config.yaml
n_layer: 9
d_model: 96
n_head: 2
n_kv_head: 1
activation: "squared_relu"
norm: "rmsnorm"
positions: "rope"
rope_base: 592000.0
bias: "all"
init: "normal"
init_std_qkv: 0.0426
decay_shape: "sqrt"
final_lr_fraction: 0.0
batch_tokens: 32768
Each number is 128 + 24 x the weight over its row's rms, rounded and kept within 0 to 255. Layers, rows and columns count from 0. The size above them is the row's rms in percent of the matrix's.

# layer 2 MLP up, 384x96, rms 0.248, rows 348-383, columns 0-95
size [ 98 100 105 104  89  96 102  95  88 104  96 111  99 100  97  96 109 107 103  84 101  99  96  91  99 103  99  97  94  92 106 104 102 100  98 107]
[[ 95 157  93 127 145 123 147 163 135 144 139 102 131  85 135 104  97 132 108 154 135  90 105 144 144 142 166 163 149 111 127 127  90 125 150 133 156 115  84 145 112 112 157 137 116  88 137 115 112 153 142 144 146 150 100  89 146 120 176 157 109  96 115  94 135 114  87 181  91  89 127 146 133 119 105 122  85 127 131 159 115 152 102 112 137  96 159 117  95 153 129 124  89 106 124 125]
 [100  94 100  80  95  91 148  82 129 108 151 115  88 177 134 146 160 121 108 172 134 120 139 157 144 144 148 152 141 136 118  98 145 159 111 120 133 117 139 116 107  91 115 116 151 127 152 117 111 147 139 103 147 138 142 175 142 123 124 132 167 166 159 124 103 126 148 131 104 108 100 115 163 116  98 146 112 110 119 140 112 136 154  85  89 126  92 119  86 150 108 163 139 133 165  91]
 [132 103 134 133 158 143 140 136 174 126 123 111 113 126 102 130 111 150 111 117 163 111 129 113 101 137  41  93 115 111 161 139  99 161 138  89 134 138 164 102 127 135 180 165 184 157 153 155 132 125 149 140  79 125 118 102 108 156 135 127 152 121 103 133 101  95 149 129 124 136 126 123 159 131 125 135 117 168 175 133  65 123 126 131 110 144 126 122 129 106 128 139 122 113 135 165]
 [128  67 110 137 162 106 123 134 141 156 115 104 135 157  87 155 136 155 130 142 131 121 160 162 126  85 126 122 116 148 174 136 111 107 185  87 145 153 105  99 156 119 129 123 144 111 119 108 117 132 136 149 112 135  98 154 108  94 133 105 136 123 142 111 134  78 121  94  84 100 171 131 135 138 145 137  96 120  71 120 119 137  89 123 147 163 144 139 135 187 119  97 139 137 131 122]
 [172  73 126 153 110 116 108 129 125 132 132 143  99 150 110 142  88  99 123 109 118 168 137 170 114 101 116 104  83 129 152 126 168 125 141 167 117 150 108 140 163 155  71 114 138 115 112 128 128 126 115 163 130 125 151 127 127 134 168 110 123 125 139 160 109  89  67 171  98  94 163 143 114 117 139 118 117  95 150 100 153 151 140 133 106 151 153 106 139 116 139 154 143 141 106  96]
 [144 121 150 111 126 119 129 170 147 106 153 109 162 144 119 151 152 144  96  84 155 127 121 109 198  96 132 190  58  98 128 120 136 123 111 112 126  96 130 137  57 141 129 114 149 133 135 164 125 128 135 141 120 139 120 107 158 113 156 142 113 137 156  69 122 118 122 141 138 148 145 132 152 119  96 150 133 137 134 136 150 103 149 127  82 105 153 131  99 103 126 132  95 110 123 131]
 [136 115 135 137 131 132 122 133  76 100 164 132 106 118 172 134 176 124 116 123 137 126  98 140 123 109 151 127 116  79 174 138 150 136 113 153 130 136 120 114 120 148 146 118 142 156  91 110 135 147 108 132 128  95 114 135 124  62 180 138 152 145 127 165 162 123 131 120 172 148 119 103 132 106 126 131 140 173 119 109 144 121  97  88 163  96 182 126 129 140 147 121  93 143  72 103]
 [152 158 123  97 119 110 164 118 137 157 170 113  98 138 146  95 138 131 105 170 132  91 125 127 177 143 105 111  86 145 153 137 136 163 139 108 134 120 109 162 153 109 146 159 160  97 130 130 117 128 115 135 105 161 123 178 137 137 101 131 105 138 161 118 120  83 145 123 126 132 128 119  87 115 147 148 130 150 159 134 120 183 116 140 156 183 104 122 139  88 134 103 156 184 126 143]
 [111 151 142 201  99  73 103  61 168 161 149 132 101 140 108 138 133 114 138 164 126 135 136 146 117 119 121 104 100 117  84 151 116 156 131 139 129 124  95 161 146 115 115 116 124 112 147 147 147 136 130 161 131  91 118 103 142  82 137 116 122 126 128 124 143 124 109 141 180 106 147 140  70 115  88 150 119 137 131 163 116 122 126 152 160 123 138  97 112 153 128 106 134 107 101 162]
 [124 136 167 136 130 125 160 145 127 118 126 136 121 119 151 120 132 121 153 139 149 134  85 144 136  96  68 112 133 167 114 171 102 156 106  96 161 110  86 128 152 165  99 137 119 104 118 118 141 141 163 123 162 140 104 142 109 145 149 140 146 127 116  98 138 106 138 154 147  94 155 162 129 120  89 129 152  99  90 131 134  88 160 129 135 132 116 125 156 107 148 144 159 193  78 171]
 [131 126 102 158 135 145 152 109 104 151  79 111 146  84 100 154 121 128  90 127 136 111 157 111 123 109 109 135 120  99 116 107 159 149 131 101 129 119 117 110 134 105  82 137 122 113 149 140 105 154 169 202 133 130 134 132  97 128 127 135 153  36 107 131 103 119 155 133 151 149 128 119  87 107 147 137 118 114 116 113  98 112 118 123 152 124 103 142 111 129 108 131 118 106 192 155]
 [114 122  91 155 131 147 151 104 131 136  91 121 112 111  91 126 119 146 150 144 125 133 157 110 150 102 144 136 201  98 139 138 121 149 119 128 113 173 124  86 120 122 105 137 135 122  85 104 123  77  90 159 154 137 127 160 129 109 129 105 187 132 135 130 131 113 132 108 129 152 133  81 135  86 146 141 133 111 104 118  92 117 153 114 121 130 121 106 140 103 162 152 113  82 176 170]
 [158 117 106 128 138 143 144 132 138  59 135 100 133 152 143 111 128 126 125 138 126 137 140 147 110  92 134 159 141 141 165 117 125 107 141 132 134 122  67 136 130 135 138 113  87 147 149 120 156 143 149 184 194 147 130 127 106 136 142 141 144  87 129 104 107 144  91 152 120 116 136  95 164 121 101 126 119 145 132 190 105 119 104 148 158 145  89 100 157 149 183 128 123 142  93 128]
 [102 123 100 123 155 130 111 141 122  66 126 113 156 148 137 140 154 158 132 126 136  96 122 157 135 119 107 100 135 127 169 115 144 189 114 116 101 169 161 109 122 117 115 152 153 115  99 127 162 128  88 145 166 130 122 112  85  87 135  96 122 186 112 104 154 141 136 104 157 106 138 116 145 136  93 127 134 119 136 150 145  96 164 153 109 146 118 139 140  65 120 168 111 111 136 118]
 [119 101  78 147 123 133 110 134  98 165 135 136 109 125 126 142 119 157 138 101 139 101 100 158 157  75 172 156 142 102 130 140 115 124 178 118 108 131  86  82 139 130 147 120 116 154 100 138 143 123 122 141 133 123 122 134 161 122 159 171 171 145 180  87 184 101 143 111 150  80 145 141 136 105 163 119 135 143 134 125 115 116  91 104 118 150 115 130 127 119  88 135 140 138 151 161]
 [ 87 113 163 159 151 125 178 157 101  96 147 153 121 124  98 131 142 140 106 107 116 137 115 168 141 154 137 157 133 126 118  95 120 158 147 115 122 107 101  87 110 138 105 135 160 142 131 153 124 131 101 128 165 130 180 111 127  95 147 173 131  60 122  97 136 116 108 132 128 127 153 126 104 114 148 126 104 151 119 137 157 145 168 148 135 150 117 120  77 128 135  96 175 104 134  85]
 [148 152 145 102 114 103 136 142 134 141 132 125 125 146 126 143 163 159  94 114 127 114 106 171 162 105 140 145  95 110 147 111 119 153 122 129 129 151 118 122  91 107 137 131 173 110 139 120  99 121 148 116 139 139  84 126 133 116 160 132 184 132 180 134 103  99 114 161 118  76 163 115 171  94 142 150 127 121 177 130 105 159  94 116  76  76 113 136 159 126 135 145 128 156 158 131]
 [115 146 140 125 126 126  98 116  75 140  97 123 148  84 147 128 102 127  93 122 131 116 102  77 135 124 156  92 124 112 138  93 169 137 126 105 125 151 103 123  98 155  93 125 133 152 125 152  99 120 114 124  60 108 136 136  95  86 149 109 114 107 170 106 116 152 129  95 165 105 143 133 112 109 171 144 165 114 143 123 137 115 130 126 111 115 104 127 179 106 137 109 106 186 120 107]
 [102  95 125 135 166 127  83 130 135  87 157 121 158 115 122 129 129  88 115 129 162  97 159 137 132 151  93 115 196 127 126 114 109 156 121  96 141 141 157 120 138 109 131 113  89  92 159 125 121 189 111 130 146 147 158 153 110 132 145 134 146 110 124 101 161 122 132 131 160 138  92 135  91  98 140 144 146 130 121 128 118 162 114 176  78 161  96 137 153 117 145 100  97 126 135 151]
 [173 120 153 136 118 113 143 138 134 154 152 131 118 113 130 130 134 129  96 165 138 144  87 134 114 100 113 132 160 126 134 121 132 182 156 127 159 159 114 147 121 130 153 136 101  78 140 159 129 136 114 185 106 162 140 152 154 104 119 152 131 155 202 137 143 138 139 131 162 107 171 155 151 118  68 113 140 124 103 136  97 171 107 184 122 129 156 135 121 128 143 131 124 119 118 150]
 [ 97 121 152 149 128 142 144 162  85 153  98 142 123 151 102 155 105 107 120 116 126 119 121 141 148  79 138 151 104 141 143 146 160 127 157 156 113 129  71  93 136 130  84 134 118 123 154 109 140 121 186 116 126 118 143 132 121 122 134  92 189 169 120 149 131 142 118 111 106 177 141 115 133 122  71 113 177 110 144 142  80 141 149 119 130 137  99 130 152 181 109 125 128 127 138 116]
 [195 147 126 163 149 139 130 146 122 107 121 105  73 112 128 128  69 127 140 141 161 173  62  97 130 131 137 133 199 163 130  97 112 141 106 123 121  83 140  95 120  93 134 145 155 158  93 100 146 139 142 110 162 162 131 113 121 140 131 142 128  97 136 141 117 135 150 125 152 154 150 156 106 140 148 134 153 108 108 115 134 111 127 119  99 137 132 114 140 118 121  94 122  98 129 118]
 [121 156 127 105 135 100  99 153 126 118 110 125 159 139 128  91 115 155 124 136 141 162 100  91 136 136 156 104 105 122  99  86 138 101 112 162 124 126 116 100 120 153 149 131  80 129 136 134 133 139  77  88  74 120 131 173 148 159 173 158 174 118 126 167 123 137 121 132 143 154 147 163 125 123 137 151 162 142 113 163 178 122 116 102 105 113 102 127 133  92 132 121 123 139 184 127]
 [ 80 116 128 164 118 166 114 103 147 138 106 139  95 120 109 143 129 100 121 119 145 121 174 123 142 121 135 147 122 130 173  97 120 140 102 110 158 155  90  99 100 121  92 140 160 105 186 121 101 141 154  94 111 115 121 178 164 128 153 130  87 143 120 122 171 119 172 138 100 127 156 148 132 136 126 153 154 159 124 142 169 114  92 121 145 118 106 116 114 160 132 141 120 176 127 105]
 [134 144 102 130 136 172 134  96 145  93 157  82 121 156 136 138  97 146 121 115 111 147 147 138 150 109  83 170 132 111 145 145 171 144 142 124 121 130 103  87 121 107 128 130 117 114 137 131 134 131 170 126 115 145 176  92 136  74 116 112 136 133 137 100 117 139 144 138  96 130 152 102 129  81 151 144 115 131 180 117  96 150 115 148 134  81 106 152 158 178 148 114 162 152  94 100]
 [102 121 140 172 122 121 119 125 123 155 109  95 144 144 161 136 136 121 155 120 104 171 130 136 133 131  69 122 146 123 172 105 100 138  93 146 119 124 126 158 146 126  85 141 124 117 142 101 138 144 110 134  94  98  85 109  89 109 129  83 144 116 126 158  94  81 128 182 104 108  82 124 145 138 146 164 139  83 140 143 133 129 110 121 121 108 159 151 103 151 127 165 123  97  90 113]
 [126 137 128 169 148 170 117 120 131 116 146 114 146 134 110 137 107  68 135 163 146 129 136  96 115 148 150 132 136  66 169 163 127 154 181 127 176 145 121 131 128 118  88 167 125  98 127  99 140 126 169 147 146 129 136 125  90 113 127 156 138  98 132 150  80 150 119 141 148 119 112 118 163  96 118 120 122 131 121 106 138 116 190 136 140 135 117  72 140 143  98 127 158 132 154 120]
 [106 126 150 172 127 135 113 104 138 135 129  94 152 130 116 128 100  91 113 114 124 105 129 120 107  81  96 142 143  94 130 130 143 121 105 107 164 127 160 123 114 151 144 130 198  94 135 124 127 119 126 162 103 164  91 116 145  97 152 169 122 113 137 127 132  75 131 119 111 113  78 100 140  94  76 118  80 121 123 158 107 126 128 119 110 144 101 111 138 154 133  96  77 126 120 161]
 [165 128 132 142 169 136 126 167  97 103 125 113 100  95 103 132 141 112 134 133 158 141 152 118 111 116 137 107 151 134 114 111 159 139 101 216 102 139 145 115 100 146 111 123 185 130 138 112 111 148 138 145 170 140 147 143 135 109 185 123 122  86 120 111 113 168 159 112 144 138 120 120 136 149  79 158 112 125 147 137 102  88 109 143  98 142 152 131 124 131  96 122 120 149 119  80]
 [113 104 125 163 176 132 159 138  96  89 103 137 100 100 140 113 162 106 107  96  94 149 190 105 135 122 110 130 115 107 120  99  71 129 134 131 138 123 111 132 158 179 129 134  70  93  99 101 118 141  97 123 138 168 102 151 160 125 111  97 125 143 132  97  90 133 121 117 112 129 130 138  99 102 113 113 151 102 143 155 141 128 100 132 161 126  95 119 112 122 153 111 147  99 157 119]
 [114 125 184 141 133 151  99 117 123 134 155 107 137 133 111 109 137 151 104  92 109  77 127 140 112  96  60 142 113 153 155 110 143 154 130 108 132 123  77 142 113 140 121 149 113 100 164 151 169 107 133  91 135 139 109 142 129 134 154 134 119 149 119 143 127 135 144 147 149 142  88 161 135 113 145 162 127 125 108 135 123 137 144 106 157 103 152  81 138 151 129  47 167 147 141 152]
 [136 128 138 151 126 117 122 137 174 123  97 125 143 142 136  94 137 107 143 100 151 164 108 141 137 149 109 127 190 129 166 143 103 163 139 125 134 120 127 161 107 141 149 151 108  88 152 133 150 134 124 130 107 108 143 162 136 138 162 134 130 131 143 114 120 133 137 143 118 125  99 155  81  95 142 119  78  85 124 143  88 141  96  94 123 114 148 120  93 137 215 118 156 131 128  75]
 [153 105  86 122 143 120 135 127 108 114 128 109  71 134  93 115 126 174 141 109 172 132 130 102 142 136 180 107 140  76 166 145 104 137 111 109 126 147 170 119 123 119 151 120 113 160 147 137 123 161 124 192 147 151 108 108 139 122 154 104 161 183 130 124 149 135 144  97  98 120 114 152 121 127 130 147 125 154  93  96 102 134  98 166 118 111 114 139 175 138 114 162 123 130 147 134]
 [ 98 121 143 160 114  98 168 136 120 152 105 111 115 137 156 148  89 123 145 128  85 138  99 135 132  77 168  78 160 153 145 124 122 119 125 171 158 170 141 153 101 119 105 138 112 114 144 145 147 146 113  80 117 138 124 133 120 161 147 129 168 147 122 127 145 115 139  80 119 152 168 111 144 127 120 138 106 119 170 158 123 109 106 146 191 126  90 137 158  88 147 116 133 112 116 139]
 [104 118 148 113  78 127 131  78 115 122 112 145 113 131 135 155 128 120 130 173 169 135 103 158 148 112 104 151 138 142 141 115  88 131 137 174 105 120 127 119 121 100 116 163 156 155 136 120 101 120 107 132 125 143 180 156 142 150 180  99 144  87 118  92 133 123 137 133 148 146 119  92 108 107 146 104 128 141 124 169 102  95  91 119  82 126 148 137 116 162 141 119 100 174 158 170]
 [125 103 110  75 132 111 140 134 118 164 125 117 100 148 106 102 146 100 108 140 113 106 124  95 134  91 116 120 122 105 156 119  88 119 115 113 103 137 133 121 166 180 113 136 122 115 108 111 142 124 102 125  86 104 126 141  87  99 139 158 142 145 146  74 114 113  78 132 132 148 148 120 172 115 118 124 135 103 145 149 160 112 112  97 129 144 130 136 104  96  90 188 177 114 164  95]]
# layer 2 MLP down (transposed), 384x96, rms 0.0609, rows 348-383, columns 0-95
size [103 100  99 100  96  94 100  96  92 106 100 101 100 104 102  97 112 104 104  92  97 100  91  96 100  98 105  98  98  99  98  98 101  95  95 111]
[[121  96 140 125 126 136 178 119 136 105 117 149 143 121 159 124 155 148 113 125 128 126 120 115  68 134 103  51 136 106 122 110 132 118 129 139 106 171 112  97 122 103 104 132 104 116 143 119 101  59 113 127 144 115 154 141 148 153 123 110 119 167 140 123 122 160 134 159 133 162 151 176 157 102 139 101 146 110 161 134 143  76 140 163 123 154 102 160 126 121 159 141 141 132 173 128]
 [ 75 148 128  95 102 142 140 130 176 119  85 109 126 136 165 112  92 132 118 122 116 153 132  96 114 150  89 105 131 119 167  94 143 134 141 162 102 158 114 150  90 115 142 120 127 125 127 127 130 118 105 118 118 141 154 177 151  86 107  95 134 121  97 147  79 133 106 121 110 114 127 187 111 109 152  85 146  70 165 122 109  94 114 135 119 135 138 143 121 122 126 107 144 105 132 163]
 [129 133 113 121 101 150 149 151  88 150 127 165 147 120 121 151 110 136 175 107 105 121  99 141  92 147 118 126 149 134 138 125 107 152 157 133 123 113 103 128 132 133 102 135 187 137 120 134 148 111 137  58 145 108  47 114 124 171 133 142 142 116 170  80 107 132 141 114 150 130  83 158 127 165 115 126 111 136 116 111 131 177 118 175 140 158 107 115 117 130 164 132 123 127 118 135]
 [ 84 125 124 118 141 121  91 108 118 120  70 149  95 136 159 138 146 132 129 148 154 138 121  93 118 138 112 121 123 134  83  89 132 142  86  78 150  94 139 158 126 121 128 117 121 144 109 148 117 116 112 115 151 118 107 191 107 135 129 109 129  96 120 140 112 137 166 100 139 130 157 184 136 114 155 130 145 147 110 162 129 104  79 113 120 155 126 139  89  85 166 132 155 161 149  95]
 [120 110 114 195 144 117  91  87 152 120 162 165 109 136 100 139 134 160 110 140  95  54  96 135  90 145 158 166 159 138  88 112 118 138 131 116 143 149 171 138 117 139 135 121 116 161  99 140 115 152 174 112 154  96 146  98 120 134 133 173 124 133 115 135 116 151 118 125 161  99 103 113 126 159 165 125 130 136 109  92 127 126 113 140 132 121 129 112  93 144 146 139 159 148 110 120]
 [126 119 132  86 146 149 122 147 142 114 133 157 150 151 120 144 140 108 122 109  92 122 173  74 158  94 147 106  87 126 137 129 126 169 158  92 137 121 145 140 108 136  78 120 136 115  97 123 149 116 128 166  96  94 153 104 107 102 131 147 163 171 105 154 152 102 118  69 136 117 173 113 144 129 130 114 156 131 137 117 125 127 161 119  89 130 153 185 101 104 122 133 128 126 160 143]
 [136 103 138  84 114 140 138 117 106  75 160 134 135 143 124  99 141 148 139 109 179  69 117 161  69 151 128 154 115 137 114 140 156 137 128 117 141 134 148 133  99 139 162 111 126 122 131 169 149 128  89  79 134 115 113 134 110 110 122 142 151 181 102 166 127  98 138 118 152 133  92  92 106 147 113 140 125  98 137 123 146 142 154  96 162 117 125 177 133 120 171 118 116 126 130  89]
 [128  86 141  70 131 144  88 153 123 167 117 113  79 122  98  90 156 133 146 180 142 115 117 131 109 113 106 123 146 153 152 154 125 150 136  97 140 133 141 139 151 141 106 130 131 105 160  83 123  95 159 124 127 142 100 171 121 157 131 145 152 139 133 172 164 126 170  98 161 143 125 121 122 109 163 139 114 114 148  85 135  98 127 110 165 122  93 147 131 129 110  97 141 126  82 126]
 [149 146 138 131 163 111 107 138 150  95 126 119 133 125 113 106 149 110 152  97 129 135  57 161 117 194 160 113  77 176  89 120 162 121 114 163 140 103 117 130 134 116 160 140 149 121 142 112 142 112 126  87 125 171 148 110 134 108 114 127 117 109 106  88  82 157 103 154 141 167 132 112 138 138 119 119 112 108  99 145 120 120  72 119 114 144 112 133 158 117 129 123 151 106 160 124]
 [145 161 150 134 110 128 148  93  99 131 111 108 124 139 124 101 127 189 123 137 102 132 114 101 115  88  83 124 143 180 120 124 145 134 133  99 142 119 129 140 136 142 127 168 126 156 107  96 141 164 137 137 129  81 133 112  93 119  77 116 160  68 162 118  72 122 140 151  99 130 137 104 106 174 112 107 115 129  91 107 115 114 150 144 146 108 115  70 124 115 147 130 142 122 133 115]
 [114 128  99 127 123 123 162  91 139 121 114  78 100  96  69  76 119  86 144 121 151 116 127 136 117 132 160 185  64 122 141 107 133 148 115 122 150 148 131 170 146 136 112 107 155 135 143 115 113 163 148 161 120 165 145 119 134 121 141 118 123  79 102 105 129 108 141 135 134 130 128 113 115 142 121 126 134 109  87 123 162 125  73 105 110 112 121 155 138 118 115 149 163 159 135  83]
 [133  99 105  84  91 132 141 123 172 186 122 137  96 127 101 139  97 100 114 120 103 103 106 127 127 132 121 133  96 143 158 161 131  50 122 151 147 158 147 166 158 147 115 124 123 168 146 158  90 164 168 155 140 129 107 128 143 113 133 122 141 140 117  89 116 112 140 116 129 130 128 120 126 171 119 122  94 160 146 156 149 121 137 154 155 115 114 118 139 139 138 115 183 164 110 144]
 [152 128 143  97 139 146 134 121 118 127 136 153 142 148 145 102 118 124 120 163 100 131 129 139 102 133 151 130 147 161 157 104 133  83 159 133 139 136 154 121 122 156  50  80 136 111 137 118 114 100 178 142 134 125 137 111 155 139 122 148 141 110 140 139 125 133 108 148 101  98 123  72 186 133 117 144 103 155 137 173 125 119 139 139 137 102  71 105 115  99 178 129 133 135  80 158]
 [114 114 104 153 155 150 119 104 122 100 127 116 159 126 133 103 114 153 129 137 104  50 172 141 120 141 138 130 159 132 138  78 151 128 105  94 134 121 183 169 104 148 145 143 153 128 107 135 123 145 106 132 136 130 141 132  96  94  77 112 116 141 174 103 137 146 125  96 120 138 119 111 154 149  96 104 135  63 116 137 159 103 143 100 131 138 106 123 135 114 167 152 107  96 142 151]
 [152 122 174 108 117 160 133 132 106 119 137 143 150 132 153  89 105 144 118 120 119 114 107 101 124 136  84 123 159 124 171 138  98 125  77 166  72 123 157 139 120 118 202 142 141 144 143 158 156 149 121 105 126  95 124 100 114 158 168 119 137 124  87 129 111 100 118 139 154 106 143 115 110 141 112 128 115 115 124 143 124 137 151 128 168 120 142  99  69 131 135 174  93 150 109 123]
 [128 106 127  93 161 163 145 125  72 115 121 172 123 111 127 186 163 124 143  99 137 135 137 156 108 139 152 125 126  92 156 113 134 129 106 161 159 114 134 117 125 128  95 167 127  88 136 170 156  94 117 137 143  85 135 121 138 110 118 150 133  78 103  98 154 111 110 117 103  70 157 104 132 136 138 132 131 146 108 115 127 130  88 151 128 128 123 170  96 139 107 108 147 162 140  91]
 [127 148 117  99 172 147 129 143 157  68 131 121  68 152 109 117 164 137 139 118 120 140 128 139 161 140 119  98 158 125 179 174 134  86 151 158 163 147 141  91 124  81 105 126 130 109 128  70 146 131 129 126 156 110 135 138 116 110 135 126 170 132 140 115 108 149 126 107 104 119 157 133 161 137 123  98 114 125 113 130 121 119 129  79 129  78 148 121 174 132 151 146 108 165 128 134]
 [106 145 109 122 165 114 119 173 111 195 128 120 157  92 122 124 129 120 140 121 117 125 139  95 164 128 199 107 119 132 120  91  96 124 169  94 133 107 156 127  97 133 123 124 114 116 177 143  79 135 146 145 102  95 101 129 119 192 154 111  98  99 134 127 135 159 136 141 153 116 133 123 137 155 139 112 123 157 105 138 105 142  92 114 128 154 105 127 157 100 142 160 104 131 124 116]
 [113 148 115 114  98 102 111 135  71 103 131 111 182 152 117 128 141 194 116 115 114 124 151 112  87 175 152 143 145  87 152 112 124 133  99 132 124 128 106  94  98 114 143 110 102 144 135 174 112  90 133 138 138 135 144  91 126 124 148 152 159 153  87 110 101 154 128 136 106 151  97 139 102 143 132 149 153 103 131 139 111 138 134 111 122 133 118 130 136 123  91  90 184  87 115 153]
 [153 121 190 107 122 113 129 149 131 123 143 166  93  62 112  60 117  97 158 121 145 117  92 121 113 119 102 106 139 156 134 191 129 145 141 133 136 135  99 135 166 119 136 145 140 125 146 111 153 140 134 141 126 124 139 126 113 108 108  95 149 144 122 139 138 179 152 119 122 101 124 131 157  92 173 120 119 149 135 149 116 126 119 155 110 127 142 161 132 101 121 157 162 143  98 184]
 [134 152 170 127 123 114 127  96 143 120 125  73 135 138 103 124 151 106 182 127  75 125  82 151 100 107 167 126 133 174 117 124 127 148 149 150 130 109 130 146 134 112 156 173 148 139 122 186 143 101 134 152 136 150 167 133 128  88 138 125 125 134 105 121 148 138  95 153 117 136 128 124 146 144 108 140 129 124 125 138 101 141  98 149  92  97 165 120 160 127 121  94  74  75 130 112]
 [123 146 145  86 156 104  92 128 153 115 131 136 179 127  86 128 132  86 186 120 132 143 141 148 143 106 159 111 146  67 119 166 139 100 114 112 118 150 136 167 125 126 134 144 152 133 137 102 136 147 136 127 156 104 134 125 184 114 141 131 132 118 156 143 102 136 129 114 137 172 134 155 140 135 126 168 107 160 100 174  80 140 151 148 132 104  97 158 111 130 133 168 136 149  90 137]
 [143 156 146 155 129  95 128 164 120 114  76 161 171 103 100 133 130 142 112 147 118 138 145 162 164 134 103 115 128 135 111 127  85 163  97 106 106 128 132 140 139 149 161 121  97 174 144 142 126  93 134  69 129 131 113 114 169 158 149 130 131 100  90 157 145 139 163 131 111 103 133 122 189 159 150 173 125 118  94 121 149 113 119 108 108 124 153 139 110 146 117 126 116 144 107  83]
 [105 131 112  99  70 150 137 115 127 144 106 148 109 122 147 158 146 116  98 144 153 122 153  98 159 148 167 151 148 104 125 133 107 132 127 154 127 147 117 161 104  65  66 146  90 117 121 156 115 136 122 123 136 132 167 167 138 146 163 146 130 119 148  90 128 124 183 121 136  99 189 137 127 112 141 136 139 125 166 101 137 140 120 138 150 145 140 120 147 153 180 151 109 134 153 132]
 [159 130 106 102 103 134 161 112 104  93 155 133 160 124 138 149 173 139 107 141 176 139 124  91 124 147 120 162  98 122 150 135 114 137 157 102 105 119 113 115 113 111 141 137 111 145 194  77 114 138  67  84 148 145 129 115 159 162 138 132 152  91  98  93 122 121 119 157 119 108  94 128 134 155 121 152 118 157 130 140 141 127 139 164 176 122 171 143 143 165 131 139 135 123 125 135]
 [102 161 129 165 148 124  72 144 127 151 165 157 160 107 113 147 110 159 133 140 123 168 149 143 177 115 139  95 118 153 134 124 120 121  82  96 113 121 147  84 123 109 141 104 127 147 114 147 122 103 163 111 109 159 147 130 121  98 128 140 108 133 117 132 151  90 153 114 117 141 129 176 136 140 148 153 128 155  86  99 115  65 100 120  98 110 130  91 167 136 122 157 132 150  95 117]
 [117 152 103 136 134 133  95 123 124 155 121 141 109 122 156 126 129  74 138 171 127 139 137  91 173 141 149 143 169 134 131 146 137 134 159 158 115 144 133 132 179 123 125 134  97 134 112  94 122 100 132 180 160 149 135 148 101  75 125 139 102 131  89  92 129 139 128 110 132 104 120  92 160 121 107 141 124 126 134 132 127 145 131 128 121 115 134 111 116 102 117  99 193  71  59 138]
 [111 118 122 105  96 119 160 155 130 152  81 116 154 143 109 120 104 146 137 103 168 177 119 137 158 141 107  98  96 128 123 111 101 127 145 130 133 140  88 160 126 141 155  66  77 117 191 142 118 114 118 140 108 115 140 116 142 154 104  99 150  73 142 140 137 143 106  79 144 151 105 127 121 101 142 147 133 139 113 144 157  84 104 146  94 107 116 108 132 131 133 144 167 146 134 115]
 [104  84 145 120  93 101 157 138 132 141 104 163 196 173 126 102 136 125 165 144 173 142 118 124 135 152 121 122  95 145 122 151 156 129 118  79 123 146 114 128  92 120 118 137  89 162 123 143 115 121  98 177  97 123 152 104 103 107 120 136 134 139 120 161  93 143 179 126 127 107 131 102 167 137 114 123 155 112 168 112 138 101 143 101 141 108 167  91 137 157 121 122 107 142 141 120]
 [134 123 165 102 154 106 104 115 100 115 111 163 135  81 169 100 158 109 113  97 101 121 177 116 139 139  84 148 101  82 115  81 112 103  98 143 122 118 105  87 113 132 122 128 103  98  72 106  94 133 139 130 149 150  95 139 148 146 106 121 134 138  94  86 135 145 114 123  71  90 137 139 119 146 123 136 136 116  99 105 108 120 128 129 139  87 111 150 134 130 137  98 156 106 139 124]
 [150  72 155 130 109 144 111 115  77 104 166 107 152 138  79 116 105 152 111 120 102 127 128  43 129  82 115 125 131 112 130  81 144 165 144 110 137 147 127 162 121  76 134 142 124 132  95 143 139 130 146 104 103 111 106 125 173 159 119 136  85 129 131 143 127 114 161 112  80 137 110 129 133  97 128  97 115 115 149 158 121 136 109 110 125 121 140 143 133 126 141 109 147 122 149 160]
 [135 151 146 138  87 132 118 106 144 159 150 147 160 145 126  86 129 135 118 103 136 140 155 120 108 190 139 119 150 135 177 128 123 149 131 129 144 110 143 166 131 123 147 106 117  85 130 138 159 143 163 136 144 111 136 152 140 165 134 133 136 112 132 126  90 130 136 135 111 139 125 149 135  87 148  65 110 108 117 138  81 142 117  72 150 121 153 109  90 135 196  95 152 161 136  99]
 [136 141 151 116 146 124 115 166 110 115 135 114 104 114 102 142 121 130 150 173 135 114 107 132  66 111 157 137 110  96 131  89 136 113 124  78 147 120  97 116 158 157  88 119 122 114 118 132 106 130 139 114 131  99 151  94 126 151 142 155 155 134 147 132 155 139 122  89 178 161 122 158 121 112 170 136 144  91 157 118 171 146 160 134 145 116 180 128 175 112 135 182  95 115 127 118]
 [178 127 157 103  83  79 106 127 139 151 126 157 159 168 142 149 135 133 142 128 133 129 121 133 125 133 143  91 132 146 146 146 150 122 174 113 156 127 142 165 116 115 105 150 131 156 143 152 180  74  98 113 115 146 136 126 157 186 122 140 141 133  95 116 108 105 148 123 101 129  90 128 111 151 122 143 108 150 103 126  87 136 115  96 204 137 130 153 123 140 113 105 146 138 108 133]
 [121 133 108 142 115 130 110  67 134 114 114 160 104  84 166 141 138 110 103 160  80 119 143  89 121 140  83 128 110 103 140  86 105 113 157 133  79 125 137  81 120 116  70 132 130 125 125 134 147 155 144 113 129 148  84 152 157 158 113 127 129 159 115 146 142 117  94 109 133 103 205 114 130 129 145 120 139 104  86 140 121 132 128 119 105 112 139 122 109 106 154 127 127 110 105 102]
 [131 137 118 126 107  98 154 113 141 106 113 154 157 168 130 106 147 128  92  71 163 136 155 151 180 121 141 126  90 118 151 113 126 109 138 131 111 109 112 118 167 146  79 126 127 146 117  96 176 115 112 137  91 119 126 126 148 142 140  95 128 135 117  83  66 145 114 145 119 137 132 132 139 158 143  99 139 130 118 137 147 124  88  98 123 179 120 160  95 124 102 131 138 185 167 129]]